config.yaml
n_layer: 12
d_model: 384
head_dim: 96
norm_place: "peri"
rope_base: 10000.0
bias: "none"
init: "trunc"
init_std_qkv: 0.0249
init_mimetic: 0.7
optimizer: "soap_variant"
doc_mask: true
Each number is 128 + 24 x the weight over its row's rms, rounded and kept within 0 to 255. Layers, rows and columns count from 0. Numbers have three digits each. The size before them is the row's rms in percent of the matrix's.

# layer 9 attention query, 384x384, rms 0.0902, rows 233-300, columns 96-191
094:184146115099146151104126118138146172166111098133115157106152169129181162120155145156154163109107132174104128160125119147164156181165130115126101174121101089125124157141115147143112140143121119121132171159104101147119113128164140130114140099132106151113122118112124105136146154115118143129
098:132145114139149120093129145120154097121139162134137144154183126132144108127097139145145109106097141149115110091130119110147176156121120139101102122150117149135123150122117099103187127117122100082095094125105146097095135131132159131105134164101106116193145127137150134128103148167108137182
093:119156119100137145110132158083119120124104131134072158150072119099115103142169123146173144102109085109071100135130152129138094172118151116144107093082125111113156104132150138157113126147137174102113159152149113166169118139135132123155065146174193147113135090104096124157106133125155154130
096:151098096106151131122159163162085073146135137093085181159156120121126115145150126095144149132136117146098110116143121145130124161150101115145121168108134136145162191140101101141137168139148108158152138162140135148123096119165130118151162123140136141121140099171108140167122172103112109077
094:101118129114086121141139126130160138109141161068095136142187140123084128124105103125143114146125153104176077133111135124124163141117105118165142151131111126140160115178157123118108106122140164108142116131114164134157103102128068090154145156118090093152123154150153178119090097144127124186
099:120163152131149124089136121161132131099166098104133130124119172146132191120115138114108129141164181076130160107143116115107150119172138123118157117150117083129148152106143151149103161146145145144106127150061137142130132133152096123126106132090137164142092131115135101085162152129111161073
101:157182105139147136096164138119125120128138165121118117105088127117102141113112106146098087161071147147179137134128118136130117168142139106110134120109109111095165100109158142089114087113126097161168119111098128179109173081130144140145108115089212127098109117143137131108150124094138082162
102:109154151129111127119143093120132115161140154149119156101104154130164161129146125189167120166162083115108099087190108108129125131114121109143105110117111156154103124110107157081128138153125104068134123149130117110147100152143161147121091139099094126147157120086155110127135083123208140133
092:132132101158131156058125129116110106145115110131106114121140104131132146119105145126148138115127152129138149150115118138117100167120109152114148087140123150128170083137134125173130168168114153185113131100104118113083118128087158147166116150109121103113126135108076134098121132113119103130
097:117095138100161143135110117174127127100119097106140151137109156147131118123122093105099107118098142148160105143138116121151148143154135119154139145131177173133097139094125155106124137104099118145147114113076164157105140141143146132186129147121123124105134113143140089149170120127118174124
099:116098133153122128081096161122162107111140120135132115171122144122162105169123136130147122187130102117130083122095134119126125141119171125122136181153161156124137123180146097083104144136082097101114108131113153127118138142108132159105163112110158099134130117138141126130110104170120110130
101:126130107144106112173113143127130132120110087115128091133138131108119149140089142145081106135139137170143202123138146115153134171176119117189132140114143126125119151123121086147167146125089095122120114117121118128216111133153130109091138125120079123136109095129105130152116132121119103159
109:158137043126145135116144130063139141119117148124127181088106167147121095088097129116157134120138165156120116161136133138155132136111170136134153119125126162136148172096074139158079089109124137087144086167098132127112133112130115144148111165139129148150117150112155115162117141128107136148
101:180145094134172117104104148123156116134158153125112165121137176138161138129141148159116111131163141092179125132140122121097152132126148097169121118118173077133133144117152184164128126147138126127168121153128182146096145144100103104092126148138177143119124119126125135113109126174146141103
101:109091091129179090151129064121103116084122170141118081130179108123125088158154121094133154115140135100148130143140088168113118137163129153085153150128162096102100137129130165164078111106136089159114127100170121161106122173105112111088150129107146142158166132130109136126115200124132094112
108:142129140103138115144144140086123125104082097123117092097128103127122146087131120135129139143154115154125131130120120109119166100129146183135129166092155078147117160146114136161150121171132106121141103086134122147092135132136157152099102165119110076140174088137119163170176123094142130119
103:149132125108079135141126123128119118100137136162104104109112121136152140137125097099113149147155163129130085136123151132093099110153130120100139151124120160143118114137146110130129084126087122176149108151161103122143067133111156152120098140124113132094152147077152141106087127084088157079
108:117115129100125101124144163092102166142119131150109094072103143123116149153129134137103114164133176151143116153127138163132140162167072131179131104074131130134089156141118152127120113143092149075189131136124134152057150141132117131155139096111113145155102114101156101101123137132089132132
105:094127134168112080143135179103130150132129144101160135153121073131165161110118134155107109078156155098108153140115157142140132119119129153163141121117089099118146124133108114125140127149113136148105122148135129145135103097124151183146107116154115127161116131058083123116128107095115165149
105:091128143147128108122129164137121156141129113140156133138121084111122128169122084149152112147122140125151109138103116144143149162117137126127119152134159163120142127141100148078121167088076125139125173131113128164142130110143114148110105106182121163170138139110112112107153135135091136143
103:138133106102131135100106157116104096150133107160123123134090134101109134156104146098171118111096122145134131163144150110125130140141138136147126138131140115128136127116132127133148114118120113106147132127118133070094144114152095104145112136128125113075152149136186120153089119070127117160
111:142116072140158107111131131068130165097133107110155126123140129107168102140117143131162128140125123145112100099176132115133120126146121115132116133090191118102114163139115162140130098129132159139123100112150164129113166138123099172133135151120117135135119146158152121113142137128114129114
102:123166126110180135135134118087098108139162161100113120118090118137115126105109144093169110123113140119126133103159085114147116112139137118132141107102094113156143107147107185079105103115150104123136127146154118080153103134144151155159110134140149082167158062129138115116111134191128121145
109:170121122120102096112113178154144124122139155118119096111078123144104099122090151124153080105151096123105114104127172139120146155125139096119113086135138115092141078172100173126193096069141140106104116121143145117125131105128142190109150148130097123155097153152089127075097106124139108101
105:148140078151087137130132122095136112132170135116134114121119149113111150134140115153125160112132150160138119147114142129131121088102133117138140145126128144100109121157133119163119127150137132144172106121118151126108110093088148119091108130105182116143137170176140160119122139133165118139
102:108158119129123116077124188163110124135131116166102176117113093123121135120160093159144164109145125156142127118078086097152188118127166172121057146135163153148101168167133120131113090098159122170130125136110102122144155091169130145116148078106127134096137121143136134160131098111115136130
103:138118126118118107143135114194149125109143110144099102104158118150134090127139146110130153127156169160102112115113079132142122107127118102127080110172130118117152121125117139143114097154133125133092119095081121109091161113121120090103154149110134137106098105131178120116117113072149161092
110:058129143129133120146101162214097110131121126186122120130131126172146140098088137097134162145108134146175126143144149119141118127146108133134135087087167135129122119120096099073131113094102134161116133113168113108171091130106103092157126129109111143104145150142088107169116107121119151125
110:122150103159125132107207103139111145133113145103089122166120135077154146109172153139122089124072107111162157177138133135116170121106109141173128165093114118122162105106125127133069086148107123102136135116128142139145098129116148193169132118143163131163124132103163152121158107102161117154
112:165095106118155118134141152089129130116136139125125102109107122131106118096097104099088172153156110166119120141111158095147176136137125049114137160173093104132119119130109179129133143144092113156136118148107121154083138073089159140153110131132135132124145112123118162109160133167087163103
106:135108114149110124095135127086097151120160116090113143122212131111138164129147159133124088112130119103130136123115160087122105136119111110141130112107094141152147115126109108066086144085086115139141122135121143117200114181114128091103156096170162135099115095116140085148114086136154108093
111:154150107139101123101125116112145082136161141115138089157109091180142120111125073190114139111153137103135111144117062096111124074131086097125142114174154139133159121139141091122131164120110137145133121103101119126109131125139114080140171166095104135092173092119165100168104148112073150082
110:152114101126144102107139091118094109152147087107139138150112146113157083148130151170164099135094091108124160126150139100193101123127146146135085105142108128105144124123157115118135131162105137113151135069133142161165130137095140151118114105136133122109130110095165105099103112118128115153
130:178092155122134161155133107135142149117121093159124094079127118118126138070164099118139181136118118126083089156108114109083135079152119133113115127142154101152123162174100175164163125162146137140121108136108124135064172113142113164133145135125174108129154119124158171119104176116127175127
102:079131142115126162128144122128147168130149129150156121141101091156108147138141121134124104129131119130116142131090132136078115133173142121112131138108118126130110118142128130139157109111137119117149108104093167144092173106158119131107135153090117097107124142177142142146142130168144183087
110:151089138121122108116083147129138149121134126091117104164128118176159124106111162141109135177126118108124139126167133115118162117165118140127120145147105152147136093113132136099161133126134112140130127100101095137122152116135148071114141168092127096108118141140144098116088052132155116136
112:127107111101151135167127120117107125146111118155120091115067143124130144072155074116134144165142140144127147117105116128121142124140140126123138121161159141120163181106117166118098099100148147118112111134144172130113162120133142157141115099113133135135129107146138185203102153133103139117
110:111110132138130163083151097127136084148135114128107142085136154154118151169161119161161139130109117165154130138121129119165087128170107124138124125102141144094130137198120106116107115137156071110148189097133099101136145120135132128130106104125114148126116159153116142144109143140152134170
104:146140136160108106164116114122129096143171121145148165179117130158091155118084165198151115120152144119145138123102151087142155090157134118142145174182131125123113143121138102116147078146105130140079105147124119096129125108099143077123142113102112150136148117117149151123134119159122123147
097:135117175107123112113140153134125163147114133179162124142143152126124089146149100142156141114108102087144104172127105127150113078134141133145127133102127105121138133163108092082186138148140149144143125151107144127072122150117091124147148140141155138109138137074162143094124145104116104122
113:127133153151112129111112114170127089140121138114103140104120148148123113146117102129124181153150119117087147140126108073146143117118142136151101170145112142126135143162179124103134120116140130121096121175092042154082113112113126117144128123154112144112126117162127134139152107157144133117
100:105173148122134157154136160170179148166127126141160157141140135114118126081175113117124119116095166151146109136113174149130073129148134135145140166125087133115130180152161101104151082101147128136148143098081153133125114108109136115088116131118134137118124100151152125152161111171140127106
108:196111145107143161117125122160140133148126157132109116102103112153128122128128135101131159163158126120142105121090099103121112124172155125109149122116112144161105193097106148132137165123125109177094176146088134114096171102155139119139166148080161145139165126114088131123153139134106149146
110:111130134142160102170112148131139120178145145095130152126112144135158128153107110126131139124132124108123148184145144158174094139132121152147108169114142177100127130126128177124131182146156099145149122133155158133199127136103160094136185111149117131166120152126143142123131139163151092125
110:129119132154154131113152105161137116099127095089124111135108154083109125128122151107104140141115113149098159108105138138166141129092155128102170129134145117102115164158115119147150208149102131176176125149112053126133129144177129128153184128143116116144081123109118105108096119156100099171
107:151142085101145089138112130132101162161144153163127084137128111109114123118148113126158143102138112134162170120106104103097114150108121107100113109092088126147129114112124156145101115105148165146148151143150168201114133126159123124131103120181142135145166141134100165125083149139124122141
112:094126149135166087103148160115094135122124131101149125137123089090158117082140147102190086120058102114122133120132150188116139141094110154170110120108097111110133129144133162120087123098101188106145114119073117105122121130129107111129133144159137140119087137140147126093134141099172136158
105:129140111105150113148156144092130159137102097120163107082127175129130174130133149159090113140139110113142121126124136136128093146132129154131109142122137117167063128132151129154133139083188105154144153140102116128103122128129116167123108133131135115109116154092160103125110094136130093141
102:109128148119113151088156098122119139120127122118101112186072096136163130131107087111134117133121085144119119113141117193102114149137140127137117122151186168115138137150135143147159155124172147150112135119068118139176107139115105157116147138102106126148138135151092105111126115152127127176
107:172138120148146135125120141128141107097123133115108131161115137140128164123134086119114124125098102117141154078136125081111142151133122122123163106107107089169142150117137151103120128121092131087096160073134141131113097140068161143121137119106159148162120136129159109145098092131106090122
105:105128136104108142135105117124136093103137187144199145128108165132106160125149118149152124140129129110137129122182137148101106072174140167097122154135103101139153136070179103136141112122115090180091139108127141118060154119122134130112138116065148136080148131121089190144110095179116118148
107:142142137112172117113089166075109146131094062126107125147140117103151112136131133150104154106136110130124148128123128126126127177154121128124140135128113161106142142100144184101139118137098154108122088135147138103141133131137151177087135129151114138130130140119107119159144137085159123135
099:100148123150078139125155156131098143154145115082143124164144166121163136141140142093161154136126138141188124156159147123163124159121105118157130132146110111118135141131129115147118111113173105146128103140103101093137113100113067124136137123109104089130095129130134130117132115135067119108
114:125118084119132135151140104083128149126109129164122088132110101197111115165108130126118133155120126149130118144142116107101159124094140178138109168088144109171132144145150201119150100108113139071148116129154123125106147166107122187125118137134161096152104111136103097127135123110147111084
101:088111160118172141096090143119149137118138101102120052162080086133167169138143114160112109108115112121126131146103090141121151134144154131119132118126123131092132107128134121120133112126138119116147109094139106175085169140149085114137083137129101119126120110121146129110080129158121147088
067:092147156136127123127077131073111074113113129152118127140116137142127132149098111115128136088113112104165124109118099123081121139140133145142099101133148153146103153114096115109122159144159119116126137110102135149105094182141138098155146113142124114130123117132121124075136137145133133125
072:128150146106169132129129115117116156129086142176140117112141148129114109120101126177130073098096132073177146114136098094118147112127109133177104114129110089130113121137113109093121156102146180105106108125090138155120119156135140177109122137127095134127124105086112139171139149140128096130
068:116183133128091100148123132161135120125101072123114204112117150100123155118139186127108146099119163147124150120126073109063153085149122118153127147133128136107153134140143081118106092125126103114123124114112144107125121117100132133098098166117110138079129110157136085079157115167117109110
067:152148101146147117106146122149085166123087134100151155089168187147164126135149131118119117126113129100100124149114154105181116117145110132166108116172125167139110105111109112131126144107149143150137135136120111141135145142131128130166137166115150132109115154125153159121110104111169080072
067:104137126148120161098108106117104117118112131141139152094111118127139119163145142126166127089159103165164096112151121114123171113122125189142148116135130135134081103167139144121122165155110168149132143154167119156135150109153118131093143117112151074101112084137125149100089164148126091114
061:106145144098119157135105143169144105121120094168148144124150128123134118129119118127090158116119141096088144134157122124109144108118154125119099143136110148091093147172099117148124132094100128139094122173147113103059157156113130156118115135158078146122131123108135102140149104142149161142
070:142082125110089137130144121139144093097093105153143159119107124119137112096118100097162140113137087128159100154146117113132160144103102151122147127101157079112115123146127141140100142153131131160141131123175106152129087129114125100109136146112171143132143121136159127153119119108119101110
067:143135123116151146134156164145108097154166110155153156133088083153112132150145136100130099097139128111100107100151119137155147094151153123101066146134167082147127096125119106097167132154137121137095095153114095118134124086128169146121112152113121112149144121141112126143115166144131197124
069:111120116091144131091124105096103141147132102137145147114092104146119147138117126149157145136130122122159088158131133134127142147175063142113144162130163096113141094106118162140152163134116129139140104140166131165137165117135146142089147139116137182095111088138166122113107170129134113148
068:126107149099127159100136134134098163131121159156119112127134130091133128179145172147120151145137109128144100103158134121103150125091130145157112123149121124163120154091110094169132165132062139135121093099120138154083173136162098134133128162146126114098140093103110149144141155156144155145
070:101132085162129127145143109132112143094134141133137108110131162159117118124160165108068112116114149161120142132101177128159104130123162066142135105147101169134162144091104120151158105106172125090055129111095139141118102128097098152131102114079109121154100144141139176167136117197118102170
073:101125137185108133145156131106113125176154156114123133112163137134142136132140135163149081134141140154154145170105151143134162120174113121130135152124097145158139124134125116136063102113115132155114120094153167155170132139131077118074099092091127115155152130162151148153132113144134103142
071:112128123144118113136179125158089150128135159148089092109132107154145186144125093137102119098090174148111142108119149132123134122149127100116093137142141128120148145100102101133126103124141172103108146141103144112143141098104095134161149076109112140151090128118110142156134139141096134145